config = dict(
    n_kv_head=1,
    head_dim=64,
    norm='rmsnorm',
    positions='rope',
    attn_scale=0.125,
    init_std_down=0.00246,
    lr=0.00237,
    final_lr_fraction=0.03,
)
Each number is 50 + 15 x the weight over the matrix's rms, rounded and kept within 0 to 99. Layers, rows and columns count from 0.

# gate: layer 4 MLP gate, 1024x384, rms 0.104, rows 443-509, columns 128-159
# up: layer 4 MLP up, 1024x384, rms 0.103, rows 443-509, columns 128-159
# down: layer 4 MLP down (transposed), 1024x384, rms 0.0969, rows 443-508, columns 128-159
gate443:31 67 63 49 32 34 65 56 30 47 29 55 49 55 77 54 76 41 59 36 62 61 51 55 68 56 45 42 50 37 28 72
up443:29 80 41 44 55 46 65 46 61 50 50 45 37 59 70 62 67 54 59 36 47 71 56 31 67 65 36 33 54 45 30 37
down443:45 50 46 60 72 45 47 44 42 45 57 49 19 31 18 71 66 65 58 76 46 52 71 54 65 59 38 44 47 36 50 37
gate444:56 51 57 42 45 38 31 51 76 68 51 33 58 75 49 28 66 46 50 59 54 50 41 49 41 55 63 42 38 72 45 56
up444:54 54 45 37 69 73 50 43 51 50 62 53 59 32 42 30 52 73 34 21 71 61 67 47 57 42 52 51 67 33 49 54
down444:41 53 56 35 50 74 39 60 59 58 76 43 43 50 63 39 73 68 45 39 81 38 75 63 44 58 42 51 43 54 47 50
gate445:45 63 37 61 62 56 43 72 22 70 67 75 27 58 56 54 53 60 43 38 69 75 88 58 40 45 47 45 46 58 64 61
up445:35 33 38 52 39 67 52 44 54 35 49 62 32 57 73 64 25 48 58 67 54 57 73 57 21 81 49 29 50 47 22 58
down445:39 61 68 65 26 39 56 70 50 29 55 67 44 58 59 44 36 52 30 56 63 59 50 53 48 55 69 34 51 35 39 48
gate446:38 53 36 15 26 70 37 46 43 49 38 71 44 70 35 58 48 39 43 56 56 35 38 45 64 52 58 42 16 73 47 73
up446:52 38 35 11 43 54 38 26 45 45 34 69 43 72 51 65 40 40 60 52 56 50 42 26 50 42 92 35 45 69 37 52
down446:52 60 47 35 42 69 54 37 52 32 36 52 53 64 38 47 31 62 61 62 49 31 57 49 32 56 73 46 42 60 40 41
gate447:32 54 79 64 58 57 34 38 53 59 49 54 53 72 35 47 44 00 63 74 50 60 47 44 59 38 55 59 44 51 69 35
up447:35 66 45 61 31 47 61 84 47 46 52 34 75 38 39 57 62 56 34 63 48 55 57 62 46 66 66 42 39 42 40 38
down447:37 19 85 77 46 63 60 41 72 57 76 66 67 32 52 32 52 62 54 62 47 58 69 66 35 64 50 54 88 36 20 46
gate448:60 42 57 26 40 56 36 44 45 65 63 48 45 08 49 48 28 35 31 60 47 48 40 50 54 74 66 46 26 38 35 30
up448:80 61 22 42 42 45 70 32 28 43 55 39 53 15 38 32 57 22 64 70 28 54 45 48 45 42 47 71 58 52 41 40
down448:54 57 44 65 52 43 77 58 46 53 39 55 01 46 40 63 66 33 51 60 23 69 75 80 34 65 49 55 07 54 43 25
gate449:28 57 62 76 36 62 49 66 53 35 43 43 65 68 07 26 59 49 59 42 45 63 42 78 46 41 61 46 34 55 47 40
up449:52 47 58 33 70 62 67 38 55 35 54 36 43 30 72 60 53 19 65 54 39 60 41 67 54 64 37 43 36 62 52 63
down449:41 42 70 61 44 71 49 55 69 32 51 52 52 57 49 46 62 50 55 53 36 82 61 77 69 53 54 30 43 48 40 12
gate450:25 75 61 54 23 36 39 64 40 35 59 42 47 44 60 63 34 58 47 39 50 41 37 49 47 60 45 27 36 53 40 43
up450:58 51 48 45 27 32 41 51 88 42 34 41 48 76 44 40 51 36 47 29 71 17 68 39 70 53 49 39 42 47 50 63
down450:33 47 46 29 52 47 42 54 51 68 58 38 36 59 61 41 50 37 49 33 23 57 56 83 47 51 75 52 33 48 33 50
gate451:44 43 62 72 56 52 51 78 17 60 52 38 48 64 38 32 58 47 47 80 46 44 41 38 42 53 56 60 50 53 23 32
up451:54 57 21 33 38 49 45 42 61 53 46 36 57 39 59 51 13 63 49 30 56 49 66 60 65 62 71 47 50 49 86 58
down451:80 68 44 50 24 74 73 53 61 52 54 18 50 38 67 61 41 65 67 27 76 65 74 27 55 54 55 39 37 56 78 71
gate452:79 71 55 68 34 57 59 46 37 47 61 63 63 65 72 37 58 86 43 44 66 85 65 37 56 30 47 56 79 44 69 69
up452:45 61 38 52 52 21 47 80 20 19 51 36 63 54 47 48 34 55 37 74 68 40 43 61 43 46 73 43 30 40 69 69
down452:50 36 52 32 44 33 47 58 30 32 60 73 67 42 48 50 43 33 42 60 63 51 55 58 21 51 49 47 39 61 56 32
gate453:47 40 80 57 54 31 28 49 54 42 52 56 73 42 36 56 39 59 47 61 58 42 51 58 53 58 59 38 48 35 25 31
up453:44 26 47 51 61 76 55 38 46 58 62 70 30 41 55 62 48 51 39 52 47 38 54 43 54 57 20 25 49 60 57 56
down453:44 72 41 40 44 42 43 32 61 55 47 84 24 47 69 27 51 32 29 25 54 33 58 31 50 38 20 61 45 74 46 40
gate454:40 35 43 68 52 66 59 31 64 43 35 73 42 47 19 58 64 39 35 17 31 65 82 72 62 51 42 72 33 78 26 41
up454:60 33 48 48 62 54 50 61 60 49 44 69 39 56 18 58 62 40 54 44 24 66 72 44 21 19 45 41 60 45 37 70
down454:37 44 36 29 47 41 64 47 91 79 42 39 69 44 67 52 62 38 48 49 37 65 09 41 39 36 54 09 67 62 44 83
gate455:34 33 53 65 47 55 45 72 63 73 18 55 70 23 42 55 60 76 50 64 52 49 67 33 38 29 58 59 69 04 63 52
up455:63 36 54 47 23 29 44 51 47 47 40 61 43 48 56 68 51 52 20 53 53 59 62 66 42 37 12 51 53 34 35 25
down455:78 44 65 51 34 24 53 35 26 38 60 38 38 66 44 52 51 42 50 48 55 53 31 48 32 63 36 56 26 65 43 53
gate456:24 50 19 73 60 66 53 60 69 28 54 53 28 42 30 63 62 39 32 53 57 63 66 52 69 63 86 60 42 55 69 45
up456:60 44 32 37 39 41 21 41 46 50 59 50 65 28 69 47 11 44 36 46 44 55 36 39 31 61 39 42 75 64 14 43
down456:53 23 69 44 79 62 02 70 60 64 76 63 49 52 52 66 49 44 15 77 57 55 50 19 45 70 58 45 47 21 27 36
gate457:54 32 71 23 33 35 64 51 58 20 67 87 24 51 88 54 67 50 56 29 59 67 43 74 42 58 42 45 31 69 38 28
up457:28 40 40 36 46 66 64 61 45 71 49 45 64 62 41 39 62 73 50 63 36 24 41 28 44 53 46 51 47 42 42 42
down457:36 75 33 50 49 60 72 63 35 53 65 28 61 58 58 50 45 34 42 79 74 44 57 22 42 78 42 60 65 52 56 36
gate458:00 33 54 47 62 42 36 59 55 52 70 74 65 52 36 55 43 23 63 51 65 53 77 72 54 69 61 57 53 37 26 48
up458:36 44 61 25 51 52 67 64 75 25 42 52 78 61 33 43 23 55 69 67 36 47 48 59 59 43 60 88 46 52 35 41
down458:36 71 63 61 49 37 78 44 60 49 50 32 68 74 38 43 18 62 82 43 55 51 63 54 62 25 60 58 67 49 48 52
gate459:34 46 59 36 52 48 53 52 55 62 53 29 60 61 61 22 25 26 60 36 73 62 69 37 49 48 50 67 39 66 63 49
up459:48 51 43 39 56 18 38 62 58 17 45 62 81 48 44 50 56 49 52 30 75 55 39 58 63 43 51 67 35 64 58 34
down459:68 44 73 50 57 47 73 54 60 47 21 60 44 40 44 40 23 33 39 18 54 49 48 74 53 40 49 40 68 59 41 07
gate460:71 74 33 52 28 78 78 36 46 58 67 14 66 42 53 35 51 59 56 67 58 66 37 46 72 55 51 73 63 53 54 42
up460:52 31 41 23 55 63 70 38 47 57 18 54 78 70 36 56 42 44 59 50 40 70 49 69 37 53 65 63 22 71 48 71
down460:08 40 47 53 52 54 40 65 60 38 29 52 59 39 31 51 43 49 40 67 65 48 73 44 41 54 60 52 43 37 20 54
gate461:30 60 26 50 45 63 44 53 30 62 28 82 72 47 31 77 57 31 68 36 62 62 68 61 62 73 31 52 52 37 43 51
up461:53 57 22 52 43 58 47 57 73 54 49 25 40 69 46 40 53 42 46 38 47 40 45 50 76 29 29 55 27 39 64 48
down461:60 54 51 53 36 34 26 31 72 38 50 35 47 55 43 05 46 67 37 62 47 44 48 50 73 45 50 47 33 34 55 43
gate462:18 65 31 20 14 55 61 45 83 70 67 39 46 34 40 43 46 44 61 53 75 50 58 43 24 40 49 57 54 33 35 52
up462:43 62 32 37 46 42 52 64 26 42 54 12 36 79 51 31 43 49 36 38 61 45 43 50 36 34 67 58 31 34 56 55
down462:45 40 40 42 36 15 51 60 22 42 58 47 60 58 87 23 33 44 28 61 54 28 74 50 33 56 54 68 49 33 45 75
gate463:22 44 25 58 53 39 54 41 07 69 54 49 53 58 25 67 57 50 53 27 33 60 84 48 53 16 58 51 53 54 63 55
up463:71 40 51 39 13 62 80 39 73 43 31 36 53 25 44 52 39 47 75 88 47 32 49 52 10 58 58 39 46 48 47 50
down463:58 55 12 53 51 32 48 46 54 58 46 34 66 74 38 46 76 38 67 54 41 36 51 40 24 76 52 66 55 45 65 44
gate464:42 74 58 74 57 38 69 24 42 87 33 54 53 42 12 54 09 54 45 51 67 44 69 37 54 55 30 55 49 65 40 67
up464:64 61 53 66 36 45 59 40 53 72 57 60 69 32 50 36 29 26 51 36 50 53 47 61 49 52 43 61 66 74 78 39
down464:45 49 31 47 17 68 47 49 86 47 51 79 59 36 60 55 62 40 32 56 45 38 13 40 47 41 61 41 40 44 54 49
gate465:45 54 44 50 42 83 55 61 48 27 44 64 58 69 65 40 54 29 62 49 34 52 45 31 70 29 54 41 49 34 70 56
up465:43 40 54 60 32 42 43 58 67 26 35 35 69 56 36 65 45 53 71 53 48 46 56 68 69 13 75 42 24 54 63 30
down465:73 43 62 66 54 42 56 49 19 53 64 52 52 51 47 43 59 27 75 25 40 55 64 61 50 27 52 46 33 75 61 21
gate466:75 23 48 35 51 36 51 60 69 59 62 19 48 66 53 93 28 58 26 38 63 59 57 62 43 34 52 53 34 60 70 55
up466:71 46 59 53 58 72 54 59 47 56 55 72 56 58 50 58 25 42 64 64 37 68 59 42 42 32 10 55 09 20 63 55
down466:44 53 56 42 25 70 65 52 68 54 36 19 48 48 26 47 47 50 47 36 56 49 47 45 55 44 28 75 37 41 61 34
gate467:81 43 54 33 59 36 44 36 46 63 41 66 73 13 36 54 86 81 34 39 40 54 44 53 63 50 81 27 39 64 59 47
up467:52 78 32 39 70 36 46 55 38 27 69 26 41 65 48 32 56 34 77 51 49 55 66 38 56 57 47 37 56 54 66 48
down467:44 47 52 47 60 60 36 42 16 43 29 66 92 38 33 14 55 44 51 54 28 28 57 49 43 45 78 22 25 61 47 27
gate468:66 59 42 18 20 83 33 50 44 73 28 69 46 52 54 48 85 56 30 36 70 49 34 23 52 55 27 56 50 58 66 50
up468:30 63 60 56 49 35 50 70 52 65 69 50 27 45 66 67 43 63 67 49 38 38 40 56 30 51 35 71 55 34 27 62
down468:37 44 73 61 81 34 51 43 47 51 72 28 41 22 33 39 34 63 83 51 61 50 37 63 50 71 31 39 57 58 28 48
gate469:77 11 62 37 70 50 33 41 27 38 31 71 32 47 33 64 38 68 70 62 57 81 20 50 34 32 55 30 55 69 45 75
up469:38 43 52 46 42 75 40 70 49 50 44 48 43 59 56 57 76 56 37 46 60 40 07 50 43 20 35 47 47 56 58 49
down469:59 53 41 53 26 58 55 33 53 54 66 45 56 62 40 54 73 41 45 45 57 44 47 33 27 40 32 67 52 43 55 41
gate470:75 54 60 68 31 35 52 45 35 34 48 56 38 71 44 63 55 36 42 32 39 40 64 17 52 54 33 37 51 48 32 33
up470:64 36 56 58 38 49 36 78 40 59 55 60 46 60 46 29 21 55 38 22 36 40 40 53 31 65 36 65 55 36 39 26
down470:49 40 42 27 44 56 33 72 42 65 84 53 58 24 73 29 60 62 53 52 54 31 63 80 54 51 52 69 18 55 63 72
gate471:40 68 79 29 63 48 27 65 48 63 46 28 44 31 47 70 31 33 46 20 53 55 30 74 44 42 48 51 41 75 47 48
up471:24 54 68 41 81 32 54 60 60 27 43 58 26 78 64 66 56 55 26 82 48 58 39 35 64 45 58 42 64 54 65 28
down471:23 47 53 47 19 64 80 40 55 33 67 37 55 34 36 58 41 34 30 62 67 38 24 19 61 38 54 44 45 60 35 28
gate472:68 44 36 69 36 59 64 46 35 44 52 61 68 59 64 85 41 38 46 41 30 40 49 42 42 63 46 45 57 47 58 67
up472:61 32 58 65 69 60 71 67 38 32 56 67 43 65 77 35 48 40 41 74 31 60 56 59 45 38 64 27 45 59 48 65
down472:38 56 45 63 49 44 56 45 44 47 61 35 66 67 61 39 29 40 76 57 73 43 53 53 60 47 59 37 47 53 51 58
gate473:47 56 67 56 55 42 46 61 45 27 57 18 53 30 66 45 14 62 72 28 55 54 43 40 60 46 46 46 39 56 23 51
up473:34 35 73 44 69 69 53 25 42 38 40 53 47 59 48 42 45 77 60 55 64 61 43 27 74 23 47 69 59 47 54 54
down473:17 50 48 70 54 45 49 23 36 58 68 62 13 51 51 14 64 70 36 41 34 77 31 35 37 25 26 63 77 56 67 46
gate474:67 41 56 41 37 42 54 43 36 62 40 28 58 70 68 35 47 75 50 49 37 49 41 49 39 51 47 53 32 68 50 58
up474:55 58 42 50 06 27 23 50 46 43 79 57 55 59 46 47 54 19 67 24 45 63 73 37 58 50 34 52 57 64 58 38
down474:54 27 71 48 00 38 33 21 53 19 69 65 45 55 51 51 57 50 69 30 44 38 38 77 20 48 56 46 74 47 39 49
gate475:65 49 83 47 60 35 72 71 61 29 50 77 69 16 31 85 60 46 57 74 63 55 31 29 45 50 77 22 28 68 36 24
up475:50 22 44 59 77 47 54 37 29 39 57 29 39 40 59 44 51 59 67 51 52 46 56 47 68 43 55 27 43 41 42 51
down475:45 47 36 48 60 52 71 26 57 66 59 26 53 27 36 41 46 58 50 64 66 54 32 25 53 27 56 32 62 11 30 48
gate476:51 38 49 33 48 59 51 45 52 49 53 62 51 33 66 67 65 44 48 54 65 49 44 29 34 56 83 51 61 34 55 30
up476:39 33 40 61 62 86 71 39 59 48 62 81 23 63 36 45 42 54 65 33 45 48 50 23 64 40 31 54 60 36 55 46
down476:79 35 50 58 45 45 67 56 54 50 53 70 40 73 45 50 36 53 67 52 44 30 72 42 74 36 55 55 57 66 60 40
gate477:34 38 39 39 53 56 56 42 55 59 83 15 55 55 63 35 09 30 38 65 31 63 31 69 06 39 62 64 61 50 65 62
up477:45 62 50 76 39 20 29 66 36 45 50 27 48 29 79 45 46 64 13 60 47 49 40 36 57 65 42 66 21 24 61 31
down477:47 50 30 62 35 77 35 48 31 37 52 35 38 13 43 34 60 42 30 40 58 60 45 37 38 57 49 64 36 42 67 30
gate478:39 51 56 45 51 49 61 36 47 35 54 73 47 30 62 53 65 43 27 76 34 48 30 38 57 49 56 50 72 59 51 46
up478:42 66 69 69 62 50 32 43 43 53 43 44 35 27 64 64 32 56 54 38 55 71 58 60 58 69 35 65 52 34 48 64
down478:52 60 46 52 58 66 37 34 34 50 37 52 42 42 64 50 26 52 50 59 63 63 52 45 76 50 41 42 31 34 37 34
gate479:47 50 77 23 46 50 68 50 54 62 55 49 37 79 61 57 39 56 59 64 49 51 45 40 51 33 59 41 41 48 28 52
up479:36 60 60 17 47 56 47 57 44 75 44 48 53 64 35 67 64 46 60 54 55 35 68 62 62 63 47 27 46 38 41 48
down479:64 54 51 45 49 41 49 45 28 24 25 36 59 49 28 71 67 53 55 65 51 46 55 64 55 55 38 45 49 68 31 44
gate480:70 36 39 13 33 73 29 27 64 60 63 45 33 28 52 49 39 54 41 45 77 61 31 50 61 47 42 50 50 51 38 56
up480:64 52 34 21 34 52 27 52 35 59 48 30 50 60 70 43 55 42 68 46 58 35 38 51 79 43 60 50 47 59 37 39
down480:62 42 44 25 47 56 41 66 54 47 56 37 46 44 41 34 52 39 54 59 46 69 16 53 62 22 66 69 53 63 47 38
gate481:58 39 57 60 50 39 46 75 40 49 55 53 36 39 56 73 36 38 59 42 51 33 50 43 49 44 68 33 56 80 49 35
up481:30 48 40 41 57 49 43 39 54 57 31 78 63 42 26 43 67 75 63 38 64 35 31 73 73 60 76 63 50 64 67 41
down481:36 37 50 59 94 40 89 52 61 39 55 54 55 37 71 48 63 22 55 37 51 44 43 49 62 51 46 39 56 96 50 39
gate482:63 57 29 39 64 46 64 56 23 44 49 41 42 63 56 58 38 43 88 51 62 59 23 41 82 59 36 41 44 07 44 41
up482:59 48 51 34 49 53 14 45 35 43 42 42 28 76 66 37 78 58 67 29 57 37 45 64 70 62 41 52 43 40 36 34
down482:70 74 62 33 53 54 59 29 61 39 56 59 40 56 52 41 65 35 67 31 32 52 55 39 47 39 61 68 43 67 27 84
gate483:40 37 60 46 63 78 69 52 80 37 48 40 27 54 68 51 43 70 63 43 72 53 45 34 55 56 49 38 43 45 42 55
up483:29 64 19 69 53 42 42 59 54 73 36 40 58 55 41 61 20 28 56 56 54 74 37 25 31 75 40 36 67 62 43 55
down483:27 73 44 51 47 49 54 65 51 44 71 50 90 53 46 45 61 26 79 45 67 43 44 48 32 43 46 31 75 57 54 77
gate484:47 40 36 35 45 51 46 44 52 43 52 63 49 47 57 65 19 45 51 37 61 82 20 60 31 17 62 67 66 46 60 15
up484:85 52 47 53 49 88 80 51 35 36 23 73 37 65 53 61 48 21 82 70 32 35 46 25 44 56 44 55 58 53 49 71
down484:35 49 59 41 50 69 65 47 49 39 37 74 32 18 57 69 47 27 52 59 48 51 49 39 28 49 52 60 63 51 55 59
gate485:35 60 38 51 51 34 70 59 34 46 17 32 43 23 50 31 38 47 38 58 86 32 60 55 34 46 39 41 43 62 42 37
up485:08 61 42 41 44 42 65 45 65 62 30 67 61 69 35 46 32 20 54 38 26 39 50 59 39 54 38 46 72 45 57 72
down485:14 54 64 52 43 23 44 59 25 63 41 75 60 75 48 83 25 35 51 45 52 27 85 74 42 22 37 45 71 49 57 59
gate486:87 64 48 24 28 44 36 65 63 53 57 20 63 62 49 49 51 50 51 34 74 40 33 50 42 61 58 30 69 55 52 56
up486:48 77 75 47 33 71 62 58 57 48 62 55 56 32 55 36 30 65 59 25 63 54 48 61 61 29 38 61 59 59 34 45
down486:64 84 61 47 49 59 35 40 44 54 45 74 25 46 40 51 38 58 73 58 60 57 57 69 47 36 54 46 35 71 07 42
gate487:68 45 38 61 52 64 64 62 49 38 45 54 37 68 52 40 46 41 64 57 48 70 63 51 53 72 26 69 47 42 63 61
up487:48 43 50 52 53 68 77 66 29 33 54 51 42 55 22 28 64 43 51 47 41 32 70 57 30 45 41 58 58 43 29 41
down487:55 56 46 68 69 51 60 37 34 44 54 69 34 59 34 20 57 48 46 42 44 54 74 46 41 42 48 32 63 39 46 58
gate488:28 56 14 32 53 41 51 57 55 46 47 68 26 55 21 30 55 75 32 49 13 33 78 47 37 73 45 25 34 20 22 43
up488:57 43 56 77 40 66 68 55 51 68 29 61 58 64 27 45 39 53 34 21 63 48 60 55 38 32 45 64 61 19 39 16
down488:40 50 66 68 67 34 61 52 48 62 56 46 76 58 49 33 43 44 25 39 76 80 32 63 53 67 37 74 71 39 50 15
gate489:44 25 22 61 33 44 60 42 76 67 41 34 73 50 49 31 46 71 43 56 65 38 58 44 40 67 33 39 32 73 50 38
up489:48 39 55 48 48 35 77 57 51 50 59 46 56 42 81 49 59 76 30 64 50 36 42 60 39 57 43 22 49 51 63 44
down489:65 32 61 41 71 35 70 73 55 71 52 64 29 33 47 61 38 50 37 79 56 58 47 35 53 53 29 53 61 61 59 48
gate490:35 31 56 46 47 44 44 44 53 35 63 39 63 50 60 19 53 53 36 73 64 55 59 48 69 55 45 60 62 43 48 33
up490:70 73 19 54 69 49 61 59 52 49 70 60 47 73 23 41 49 52 50 35 30 38 57 64 47 58 42 60 37 32 72 64
down490:36 57 43 56 52 54 45 43 59 64 62 56 50 64 47 64 21 54 38 53 54 41 54 31 31 66 81 30 32 43 36 13
gate491:50 43 46 61 59 51 64 82 40 49 54 49 64 77 40 40 73 58 52 36 49 41 61 40 49 55 55 48 49 46 53 46
up491:62 76 61 56 34 63 62 36 28 46 39 31 42 25 51 58 56 63 77 34 50 68 69 50 61 57 51 57 67 69 55 43
down491:64 39 41 79 29 44 52 55 28 56 41 37 37 55 42 60 40 56 51 50 41 57 33 53 49 55 63 73 36 49 64 42
gate492:39 39 54 45 40 49 76 56 44 24 59 19 49 53 71 51 82 54 33 24 50 82 41 54 33 62 53 71 11 64 49 47
up492:54 77 51 83 28 30 43 70 52 69 47 41 45 45 45 26 45 55 39 62 33 63 84 69 39 70 62 51 42 25 55 40
down492:82 51 38 63 29 55 41 37 59 54 32 35 62 38 51 13 35 48 47 23 29 62 60 34 50 65 59 41 39 32 60 18
gate493:56 41 48 66 48 50 46 51 78 59 54 75 45 48 35 68 47 57 86 36 49 68 88 42 75 56 45 41 31 42 45 29
up493:56 74 54 68 55 30 40 43 40 68 31 51 58 34 38 53 44 47 69 59 48 54 41 56 25 28 60 57 51 80 41 64
down493:48 85 61 62 50 55 42 20 46 46 36 44 55 17 65 54 49 73 50 59 57 51 46 37 29 37 86 42 50 66 43 68
gate494:56 39 53 63 58 49 28 58 80 32 51 32 51 75 50 67 56 53 45 42 42 51 59 87 32 45 35 27 52 39 33 50
up494:71 65 65 48 24 64 26 61 42 56 68 43 31 31 62 50 39 44 33 31 38 26 51 61 59 64 29 57 53 54 52 47
down494:85 42 44 71 44 60 30 52 59 34 66 42 65 40 58 38 56 31 36 50 33 39 63 61 57 49 35 72 59 57 62 50
gate495:70 38 69 24 43 45 57 43 41 72 75 55 52 23 49 50 22 58 34 11 41 51 43 41 44 51 33 58 38 57 27 56
up495:51 40 39 65 48 36 44 27 67 36 50 45 65 74 39 57 39 42 57 59 30 35 43 58 80 51 29 59 48 73 51 51
down495:55 49 38 60 29 19 31 30 67 40 57 50 37 80 44 37 60 64 54 71 22 16 58 48 61 51 51 60 62 81 48 53
gate496:45 54 49 50 48 49 26 27 52 38 37 63 51 52 44 63 62 73 57 46 55 09 48 61 47 36 37 79 32 54 54 49
up496:50 63 62 29 34 88 45 36 52 63 49 43 58 47 48 60 74 59 47 64 26 65 38 87 64 46 55 57 36 55 38 82
down496:43 56 59 52 53 55 71 60 56 55 46 53 57 37 65 39 46 51 58 56 28 86 49 40 31 61 50 33 40 54 44 73
gate497:59 33 52 52 26 53 31 54 34 37 66 49 77 63 68 58 58 49 11 47 56 73 77 24 49 45 42 61 31 34 77 58
up497:59 74 61 48 32 84 63 31 57 23 32 48 31 42 56 41 34 59 26 82 54 29 57 45 59 47 39 62 73 54 47 53
down497:36 52 18 51 43 70 43 52 39 47 38 55 48 51 40 19 51 75 56 72 33 37 99 42 35 95 24 61 57 47 23 52
gate498:38 54 55 54 29 77 57 25 56 50 45 52 51 75 33 61 72 43 61 63 50 49 73 63 52 68 60 49 49 58 49 45
up498:25 54 17 34 34 52 61 39 56 44 47 52 35 63 64 37 32 23 65 31 74 55 39 46 32 65 79 59 53 31 39 62
down498:25 46 47 47 43 75 62 28 41 40 45 50 57 50 28 45 57 56 52 45 59 65 59 84 50 60 86 49 65 50 33 67
gate499:67 48 77 52 35 71 42 60 52 41 61 40 44 43 61 45 43 58 66 37 68 56 47 71 31 74 50 26 52 36 34 20
up499:57 64 57 60 35 63 62 41 49 31 28 45 67 51 58 29 52 59 27 35 54 72 40 65 52 57 37 25 53 35 33 32
down499:44 64 56 57 42 65 38 47 46 64 26 61 80 46 57 77 60 52 67 32 33 46 61 48 41 43 32 53 38 63 37 68
gate500:19 50 52 62 49 57 45 65 41 61 69 35 54 26 69 60 35 50 60 33 62 54 63 40 41 71 32 43 25 70 47 58
up500:63 66 33 44 28 69 75 45 59 43 45 52 44 55 35 17 61 48 43 49 44 34 74 59 74 61 52 66 77 41 30 45
down500:53 49 21 47 28 63 28 37 58 49 19 39 68 57 36 56 70 52 31 23 72 52 60 41 49 39 29 46 71 45 38 48
gate501:67 45 41 45 35 66 47 75 42 51 26 64 51 50 38 69 40 30 44 21 53 41 46 42 69 45 50 26 88 58 58 24
up501:52 68 60 32 33 37 67 48 25 60 13 44 76 67 66 68 48 52 45 28 53 59 71 56 43 74 62 62 42 28 78 65
down501:55 39 56 27 29 63 78 55 58 65 61 53 48 35 96 68 54 47 27 38 33 46 50 39 48 72 62 57 35 24 36 67
gate502:63 45 35 53 33 63 38 41 56 48 52 51 90 66 35 48 56 58 49 69 42 62 46 82 36 41 63 48 50 20 80 68
up502:26 61 71 45 54 28 99 41 45 54 11 48 34 43 28 78 49 71 52 26 77 65 49 50 45 82 68 60 67 53 82 68
down502:30 44 57 44 38 38 45 49 50 39 36 76 44 61 60 67 61 68 32 16 69 71 50 51 70 68 51 48 66 64 58 54
gate503:44 42 45 53 43 51 59 64 26 54 49 45 61 47 35 40 18 56 76 85 51 75 52 31 83 58 34 66 46 51 47 45
up503:59 45 60 84 36 59 32 54 38 47 67 57 36 86 36 62 87 53 49 39 68 47 71 40 42 40 62 59 74 38 38 77
down503:29 50 49 46 54 68 51 81 71 57 40 59 31 67 54 53 77 65 34 38 52 47 27 44 18 44 76 51 53 44 44 60
gate504:61 62 44 75 18 36 40 81 19 35 75 59 60 36 41 41 44 53 45 76 30 50 51 56 40 48 38 28 54 29 46 56
up504:33 61 78 56 50 58 34 43 56 51 49 52 57 49 74 50 48 56 65 32 47 81 76 33 42 66 64 67 36 32 64 68
down504:44 45 43 40 59 54 35 57 47 45 59 36 64 61 49 59 34 47 54 31 36 58 58 20 58 59 62 71 57 34 59 99
gate505:62 67 55 41 32 64 58 59 48 31 53 60 64 79 86 46 58 44 51 37 39 50 55 52 30 38 21 38 60 48 61 41
up505:45 46 31 45 62 52 31 71 31 46 49 50 69 36 55 37 53 63 50 60 64 53 26 41 22 34 56 42 54 43 48 50
down505:65 61 31 44 51 71 61 67 36 38 55 67 52 14 50 13 47 48 55 33 65 70 34 51 48 61 45 45 57 44 67 45
gate506:35 44 55 60 33 46 61 48 65 45 49 59 39 33 61 70 47 44 67 50 68 47 70 52 62 55 73 48 81 25 54 58
up506:52 73 52 29 51 42 36 47 39 51 69 38 08 55 39 43 62 53 34 60 42 39 36 73 67 53 62 56 44 44 47 59
down506:55 33 54 73 27 46 64 57 56 46 36 77 82 51 67 47 47 60 57 37 50 43 48 34 33 46 47 54 39 37 52 53
gate507:57 49 58 44 40 42 17 38 66 44 65 37 64 52 44 56 39 42 44 53 39 48 44 20 35 41 51 70 29 42 39 53
up507:65 84 55 70 34 33 09 69 44 28 45 40 19 63 24 46 51 78 43 56 35 43 26 26 22 47 48 70 87 79 67 44
down507:62 49 48 54 54 21 34 67 42 56 53 45 18 42 39 39 48 57 48 53 41 39 73 55 57 55 52 53 69 50 61 52
gate508:56 41 24 38 43 58 50 37 69 41 34 32 47 64 62 32 45 47 18 36 42 38 18 60 51 55 71 27 50 54 07 49
up508:50 71 50 86 48 62 67 61 71 50 20 32 33 73 60 46 35 49 42 32 36 21 41 48 67 56 50 38 84 38 43 61
down508:48 67 58 65 81 57 39 43 52 65 37 72 31 71 50 58 41 51 38 29 55 42 52 54 57 50 46 47 57 28 49 43
gate509:32 50 44 48 62 55 46 36 53 40 29 56 56 46 41 51 49 72 61 22 68 18 02 29 74 35 49 23 70 60 51 61
up509:64 58 43 53 47 50 66 55 36 57 40 64 56 24 67 59 68 82 52 32 69 48 25 52 46 60 57 68 57 42 59 44